Each number is 50 + 15 x the weight over its row's rms, rounded and kept within 0 to 99. Layers, rows and columns count from 0. The size before them is the row's rms in percent of the matrix's.

# layer 9 MLP gate, 1280x320, rms 0.109, rows 346-359, columns 240-319
103:59 53 41 51 31 75 72 47 45 56 08 78 50 75 53 40 58 64 56 67 44 51 48 48 57 45 41 29 25 57 41 58 53 90 46 46 29 56 63 37 40 34 19 55 53 58 45 73 31 66 58 48 42 38 53 68 85 61 45 56 58 57 43 58 25 28 51 45 38 63 40 65 35 41 63 53 71 68 54 49
112:43 32 35 71 73 35 50 47 51 21 67 31 31 50 58 29 78 72 34 79 28 80 38 72 67 64 61 47 67 52 62 50 52 65 52 41 23 51 37 65 61 55 32 19 64 53 46 65 38 44 55 37 62 49 45 62 20 73 77 59 39 47 38 54 50 53 44 49 38 53 37 28 66 61 34 34 72 63 41 54
096:32 29 41 57 53 54 57 60 58 38 41 56 34 70 27 67 46 59 54 61 40 49 79 36 69 55 40 54 69 81 00 46 57 39 58 50 44 73 46 39 47 62 33 28 53 24 63 41 49 56 43 42 58 31 21 42 66 69 26 73 53 50 56 43 37 60 38 50 70 53 57 58 34 37 57 55 58 48 42 46
090:56 51 54 23 58 25 69 48 18 52 36 14 29 59 46 68 59 82 38 43 58 38 35 39 23 64 41 54 40 36 28 32 33 43 40 38 40 50 41 56 27 42 51 60 21 54 45 61 51 46 58 47 42 33 48 39 60 41 70 45 60 60 63 53 35 37 48 39 87 67 63 75 24 60 87 43 44 73 28 75
110:42 89 54 74 67 65 38 32 33 50 67 71 35 61 73 73 55 89 35 55 45 38 68 57 62 79 39 65 21 54 34 44 44 69 47 19 51 58 39 67 69 20 48 44 44 29 49 69 36 47 61 45 73 61 48 56 40 23 29 47 64 72 46 35 32 62 44 49 41 41 40 60 47 43 47 73 25 50 38 61
110:36 42 28 49 36 52 35 52 66 54 43 43 38 54 70 49 17 69 56 39 67 58 61 53 51 37 31 49 56 60 47 23 47 47 37 49 66 25 62 63 60 25 64 38 64 54 62 74 42 32 49 65 16 47 60 52 26 22 43 62 45 43 48 38 65 46 57 40 85 44 49 29 44 50 58 52 55 41 73 60
098:25 47 21 36 38 60 63 59 50 48 26 74 69 45 29 56 34 52 48 46 77 31 46 28 52 46 48 43 69 42 33 59 65 69 47 49 46 54 34 41 42 46 47 43 27 37 17 55 66 31 60 17 76 61 48 66 43 82 47 36 46 62 47 56 43 53 52 64 65 43 44 38 57 41 66 51 40 78 65 50
097:38 38 19 64 35 45 11 37 67 50 89 51 51 76 43 44 30 42 49 59 35 23 26 62 40 52 65 54 50 72 39 32 52 60 52 71 68 38 51 42 48 41 67 73 48 43 63 48 43 29 82 41 58 42 62 27 24 17 75 42 57 48 46 69 42 55 86 35 29 51 55 61 94 56 64 52 48 54 43 44
114:27 64 38 38 35 65 52 43 53 67 54 64 53 43 56 35 60 39 41 70 56 64 46 50 67 29 60 95 44 55 31 38 49 60 33 68 40 47 01 41 50 60 43 44 51 50 43 45 87 40 43 41 56 34 50 40 22 49 61 26 64 73 36 74 56 44 59 57 64 78 43 32 20 58 52 38 34 38 53 35
101:48 50 66 45 64 64 44 37 42 43 36 41 43 35 55 62 62 69 59 61 38 35 33 78 39 51 33 51 24 62 55 32 41 33 21 76 46 34 57 23 77 48 43 34 38 43 40 56 64 40 54 43 46 51 37 65 41 56 53 36 43 59 78 16 30 55 37 54 24 78 50 60 80 94 50 39 64 63 50 57
105:18 67 53 45 57 50 40 51 57 33 89 40 60 38 66 53 31 74 49 87 18 78 40 76 37 54 17 19 62 51 70 41 31 62 49 52 50 99 56 46 55 48 52 46 52 30 52 35 58 44 62 65 62 52 41 62 44 34 41 72 36 35 61 35 52 56 49 48 66 49 45 28 40 67 47 52 46 60 44 65
080:19 59 37 34 45 55 55 51 34 48 53 53 54 25 75 36 40 62 58 72 44 42 73 44 45 44 73 59 48 31 39 52 43 31 66 55 75 59 40 62 53 68 44 40 32 48 63 41 37 55 20 45 43 53 19 72 44 31 53 38 31 63 45 73 69 56 32 42 68 44 63 53 47 46 60 44 55 43 34 32
096:83 57 43 52 52 58 41 45 47 40 44 53 42 58 45 66 71 47 34 57 62 47 20 39 65 41 66 54 38 50 13 30 36 47 29 43 58 61 38 60 61 46 36 42 56 43 60 54 34 55 55 82 45 38 87 63 50 71 31 58 35 48 47 45 54 40 71 68 50 36 74 67 48 46 75 39 28 36 22 23
091:60 89 51 28 30 50 85 47 65 61 64 39 52 46 39 64 79 70 48 63 57 61 40 41 28 38 63 50 75 61 86 68 57 64 37 46 37 38 89 41 49 21 43 64 68 83 58 67 74 51 41 43 59 42 54 27 32 26 52 63 67 24 52 46 61 58 27 47 38 28 70 56 65 50 47 40 57 27 50 64
# layer 9 MLP up, 1280x320, rms 0.114, rows 346-359, columns 240-319
102:44 75 43 48 61 88 51 52 51 45 36 60 26 36 69 52 68 64 27 40 49 52 61 35 71 66 57 44 50 51 61 47 37 53 58 34 52 53 60 13 53 39 64 70 58 54 27 40 59 62 70 57 56 54 56 60 50 35 49 30 44 73 46 58 51 63 53 47 69 51 33 28 72 61 33 43 58 87 77 72
108:71 64 57 45 27 62 45 35 41 55 46 58 64 42 61 37 59 34 54 50 63 39 40 58 48 64 53 42 65 27 47 42 56 26 59 64 51 54 22 53 60 29 30 73 29 57 79 59 54 67 49 60 60 41 49 41 79 41 37 68 74 34 42 61 40 32 63 30 73 67 41 42 35 37 35 74 36 32 81 22
107:43 48 74 28 55 39 36 49 32 64 43 47 63 37 27 44 36 48 24 63 51 41 09 51 49 08 39 17 31 36 43 52 45 76 59 53 54 10 62 58 34 41 58 73 73 66 48 61 76 60 54 22 48 41 52 38 71 69 28 51 62 26 39 48 85 61 78 58 66 71 58 47 47 45 32 18 53 43 62 53
085:28 53 31 51 40 35 26 20 42 38 36 20 91 64 67 48 50 63 57 48 49 39 51 50 58 61 47 46 38 65 36 44 10 23 48 29 47 31 35 49 45 71 61 68 53 29 73 51 30 51 54 53 36 35 45 73 46 53 61 39 33 70 63 54 48 44 44 70 50 31 50 75 60 43 65 84 48 58 88 64
102:36 88 37 44 61 72 20 74 58 35 39 59 53 18 66 67 58 71 37 63 38 02 57 53 48 38 61 58 41 78 57 34 36 58 50 35 49 29 43 53 57 31 34 32 22 09 42 40 33 64 51 44 52 47 69 77 45 53 70 18 45 78 28 70 67 76 55 39 73 36 52 40 30 39 50 47 42 47 69 57
107:47 16 42 67 73 40 77 48 65 33 67 61 35 44 32 45 21 41 39 51 46 48 58 40 34 84 57 78 59 53 25 69 21 74 46 54 62 66 43 43 64 59 23 59 29 48 46 38 59 53 68 62 43 65 50 20 30 67 61 48 58 60 33 56 17 61 72 30 44 50 43 29 52 38 45 42 29 38 21 45
097:49 66 54 42 66 37 43 79 55 62 62 49 21 25 51 61 56 42 40 61 87 48 42 47 39 66 29 36 44 49 44 43 52 35 60 60 51 45 49 49 57 45 51 53 41 48 40 22 32 71 56 46 54 53 37 42 34 68 46 60 56 78 40 50 73 53 31 44 63 67 19 49 61 49 63 45 37 46 51 59
101:51 35 48 92 25 65 51 49 55 39 34 48 75 68 61 45 62 42 53 53 47 55 42 53 39 66 43 39 33 38 45 47 49 59 22 52 41 46 52 58 53 58 55 22 44 70 44 50 57 73 18 69 61 40 63 62 48 48 37 76 26 38 67 55 48 41 35 53 41 67 36 64 49 32 64 35 59 72 58 68
112:74 48 52 46 76 34 44 69 63 30 37 43 38 27 38 15 58 59 47 57 48 37 67 52 81 69 46 80 41 78 80 55 46 64 73 63 52 61 64 81 47 54 30 44 63 77 49 30 28 64 15 37 56 59 47 48 54 46 35 42 64 58 31 57 48 59 27 47 43 75 36 39 40 33 48 66 06 58 69 66
101:32 41 73 45 55 43 46 50 53 40 60 17 33 57 44 79 63 61 37 57 73 70 43 40 62 37 77 54 71 52 49 42 47 17 72 52 44 72 35 69 50 41 40 27 35 44 60 37 60 70 86 52 38 48 59 00 43 18 38 77 72 61 41 52 68 41 69 50 58 14 83 36 53 40 36 38 67 60 77 41
109:34 35 53 50 53 58 58 30 55 45 26 40 69 86 58 60 48 46 57 61 68 45 41 44 31 43 61 49 41 72 35 84 31 23 55 47 76 56 47 50 50 42 44 46 59 40 53 78 64 29 72 43 17 55 76 38 39 66 78 60 50 34 57 35 47 53 27 55 50 31 74 64 31 57 28 89 63 69 64 81
088:38 30 44 70 18 59 57 39 59 46 45 51 37 45 63 78 45 69 50 74 31 53 38 55 59 43 26 60 64 38 36 45 54 47 49 45 48 44 45 51 72 19 46 22 34 39 38 26 36 44 78 35 28 56 29 56 45 42 24 46 29 49 89 49 56 11 44 25 60 61 58 30 24 37 65 50 45 50 73 25
101:31 64 55 67 43 51 56 39 81 50 74 63 63 68 44 41 41 57 58 29 27 41 39 77 47 40 41 45 55 67 49 25 56 59 30 55 41 48 33 56 33 48 37 49 84 59 40 52 57 42 56 27 36 53 44 45 49 28 68 69 48 52 87 51 61 62 83 69 39 59 43 54 41 20 53 43 42 49 11 78
096:58 63 55 25 37 43 53 37 61 59 36 17 59 48 58 50 54 58 24 59 43 31 59 61 16 49 72 74 38 69 76 44 64 28 37 77 53 46 54 42 35 64 46 32 68 56 51 60 51 37 28 44 50 35 77 57 38 18 41 65 58 65 57 51 65 57 69 57 86 48 67 45 35 51 60 54 65 33 48 60
# layer 9 MLP down (transposed), 1280x320, rms 0.0543, rows 346-358, columns 240-319
100:47 49 63 53 58 39 56 33 32 70 37 49 38 47 71 70 78 69 51 40 40 41 57 14 32 51 46 64 67 45 46 34 36 46 87 36 26 47 75 77 56 65 93 66 32 57 24 67 73 69 11 44 60 48 41 28 41 53 88 46 40 55 35 54 36 30 62 62 73 40 50 62 50 41 32 40 68 51 39 17
107:79 48 56 27 27 45 64 78 59 66 68 47 52 58 35 66 64 32 84 17 20 64 69 37 74 48 53 53 35 64 41 74 26 56 48 42 82 75 52 30 47 39 38 53 19 49 58 57 54 56 36 37 57 42 61 42 60 41 46 42 52 55 58 50 49 56 80 34 73 53 63 58 53 67 47 35 23 72 67 43
093:47 80 58 21 43 45 50 32 22 63 40 76 60 61 40 31 51 53 73 24 30 40 53 61 44 85 43 77 66 51 47 74 34 66 55 47 65 49 54 50 20 41 57 59 62 48 33 49 56 57 79 52 37 46 50 37 46 31 44 08 57 40 41 71 42 24 65 77 51 59 54 34 58 20 37 69 32 44 59 47
089:59 35 61 39 63 39 30 37 75 53 36 35 55 52 35 81 63 33 36 47 38 50 57 49 23 31 04 59 53 55 44 64 32 28 47 63 19 43 47 55 96 45 61 68 58 37 62 19 69 38 69 63 37 55 49 47 56 15 45 34 68 41 52 52 56 42 26 59 74 29 39 55 88 45 54 56 46 58 47 39
108:64 35 53 46 52 35 37 49 57 30 58 69 32 60 54 58 50 44 54 86 25 68 46 55 48 33 12 52 40 25 58 59 53 54 63 53 38 59 23 38 73 50 38 33 62 59 47 19 48 63 78 11 50 69 75 00 71 44 61 41 72 50 64 24 51 43 45 32 32 19 46 56 57 17 30 25 41 58 48 57
102:47 85 29 67 48 68 41 71 48 44 52 36 42 52 38 92 75 23 61 54 54 71 35 54 78 44 59 44 63 68 60 59 42 60 28 66 47 42 44 43 30 80 33 39 46 66 35 59 44 55 49 40 31 61 52 72 11 39 32 72 32 45 46 31 56 38 76 63 62 36 45 70 43 47 52 68 34 40 41 44
094:19 53 49 20 50 53 34 31 33 77 43 54 47 49 58 58 45 57 54 48 73 45 63 69 38 24 41 24 57 68 21 70 78 59 42 40 59 51 22 37 36 41 46 56 50 58 55 24 58 31 39 38 59 52 55 43 59 41 57 68 29 44 47 36 48 56 54 19 40 57 25 44 43 55 55 67 53 55 51 35
098:50 14 52 72 72 37 55 42 73 50 59 91 77 68 36 63 50 84 40 26 39 51 73 43 69 27 40 42 33 48 59 57 70 53 59 69 48 44 46 44 38 64 62 51 66 57 45 34 49 51 50 37 71 19 27 44 49 49 46 55 44 47 46 61 55 30 45 30 54 49 40 31 65 48 34 69 63 48 46 71
120:49 50 67 63 66 40 52 70 17 48 23 64 72 44 51 64 55 56 61 68 41 34 68 53 61 52 45 25 42 46 73 67 53 54 59 50 41 82 47 71 80 59 65 37 34 47 46 47 79 77 60 71 30 32 64 19 64 29 57 42 42 25 37 46 46 63 30 66 58 39 38 57 91 55 67 69 44 39 54 68
099:36 68 40 74 54 50 53 46 41 53 54 34 54 60 62 55 55 30 41 48 66 47 62 31 29 69 44 27 64 43 27 41 70 43 45 78 80 50 30 37 30 66 57 43 38 42 49 61 42 55 78 53 42 74 57 38 39 10 65 40 41 45 35 67 58 35 63 48 84 40 60 43 49 65 63 54 40 58 40 45
107:50 57 43 43 43 52 29 47 57 60 45 56 59 65 50 49 53 49 57 46 40 24 37 36 45 40 56 67 38 36 47 29 53 36 36 53 39 68 32 57 37 54 57 46 86 60 48 58 39 29 49 74 97 49 37 68 29 78 21 55 39 43 62 28 67 39 61 63 50 63 34 45 53 42 45 42 47 50 41 25
084:48 12 45 57 36 44 47 44 28 40 35 49 58 57 47 43 57 31 57 55 28 40 71 41 53 66 81 39 58 41 49 44 16 20 58 58 62 42 68 68 53 74 76 75 34 76 55 50 36 74 22 49 62 59 37 63 70 45 69 48 50 48 42 45 55 68 47 51 47 58 69 51 45 45 57 49 46 44 41 41
095:55 27 76 29 38 51 44 47 51 31 39 35 45 62 50 30 63 37 41 37 53 62 51 38 52 54 25 38 68 45 83 50 27 48 44 44 49 46 46 63 47 48 94 84 49 47 37 52 68 51 27 53 61 30 74 35 60 66 19 52 56 45 48 44 51 74 30 38 39 49 57 46 50 32 79 44 71 45 54 37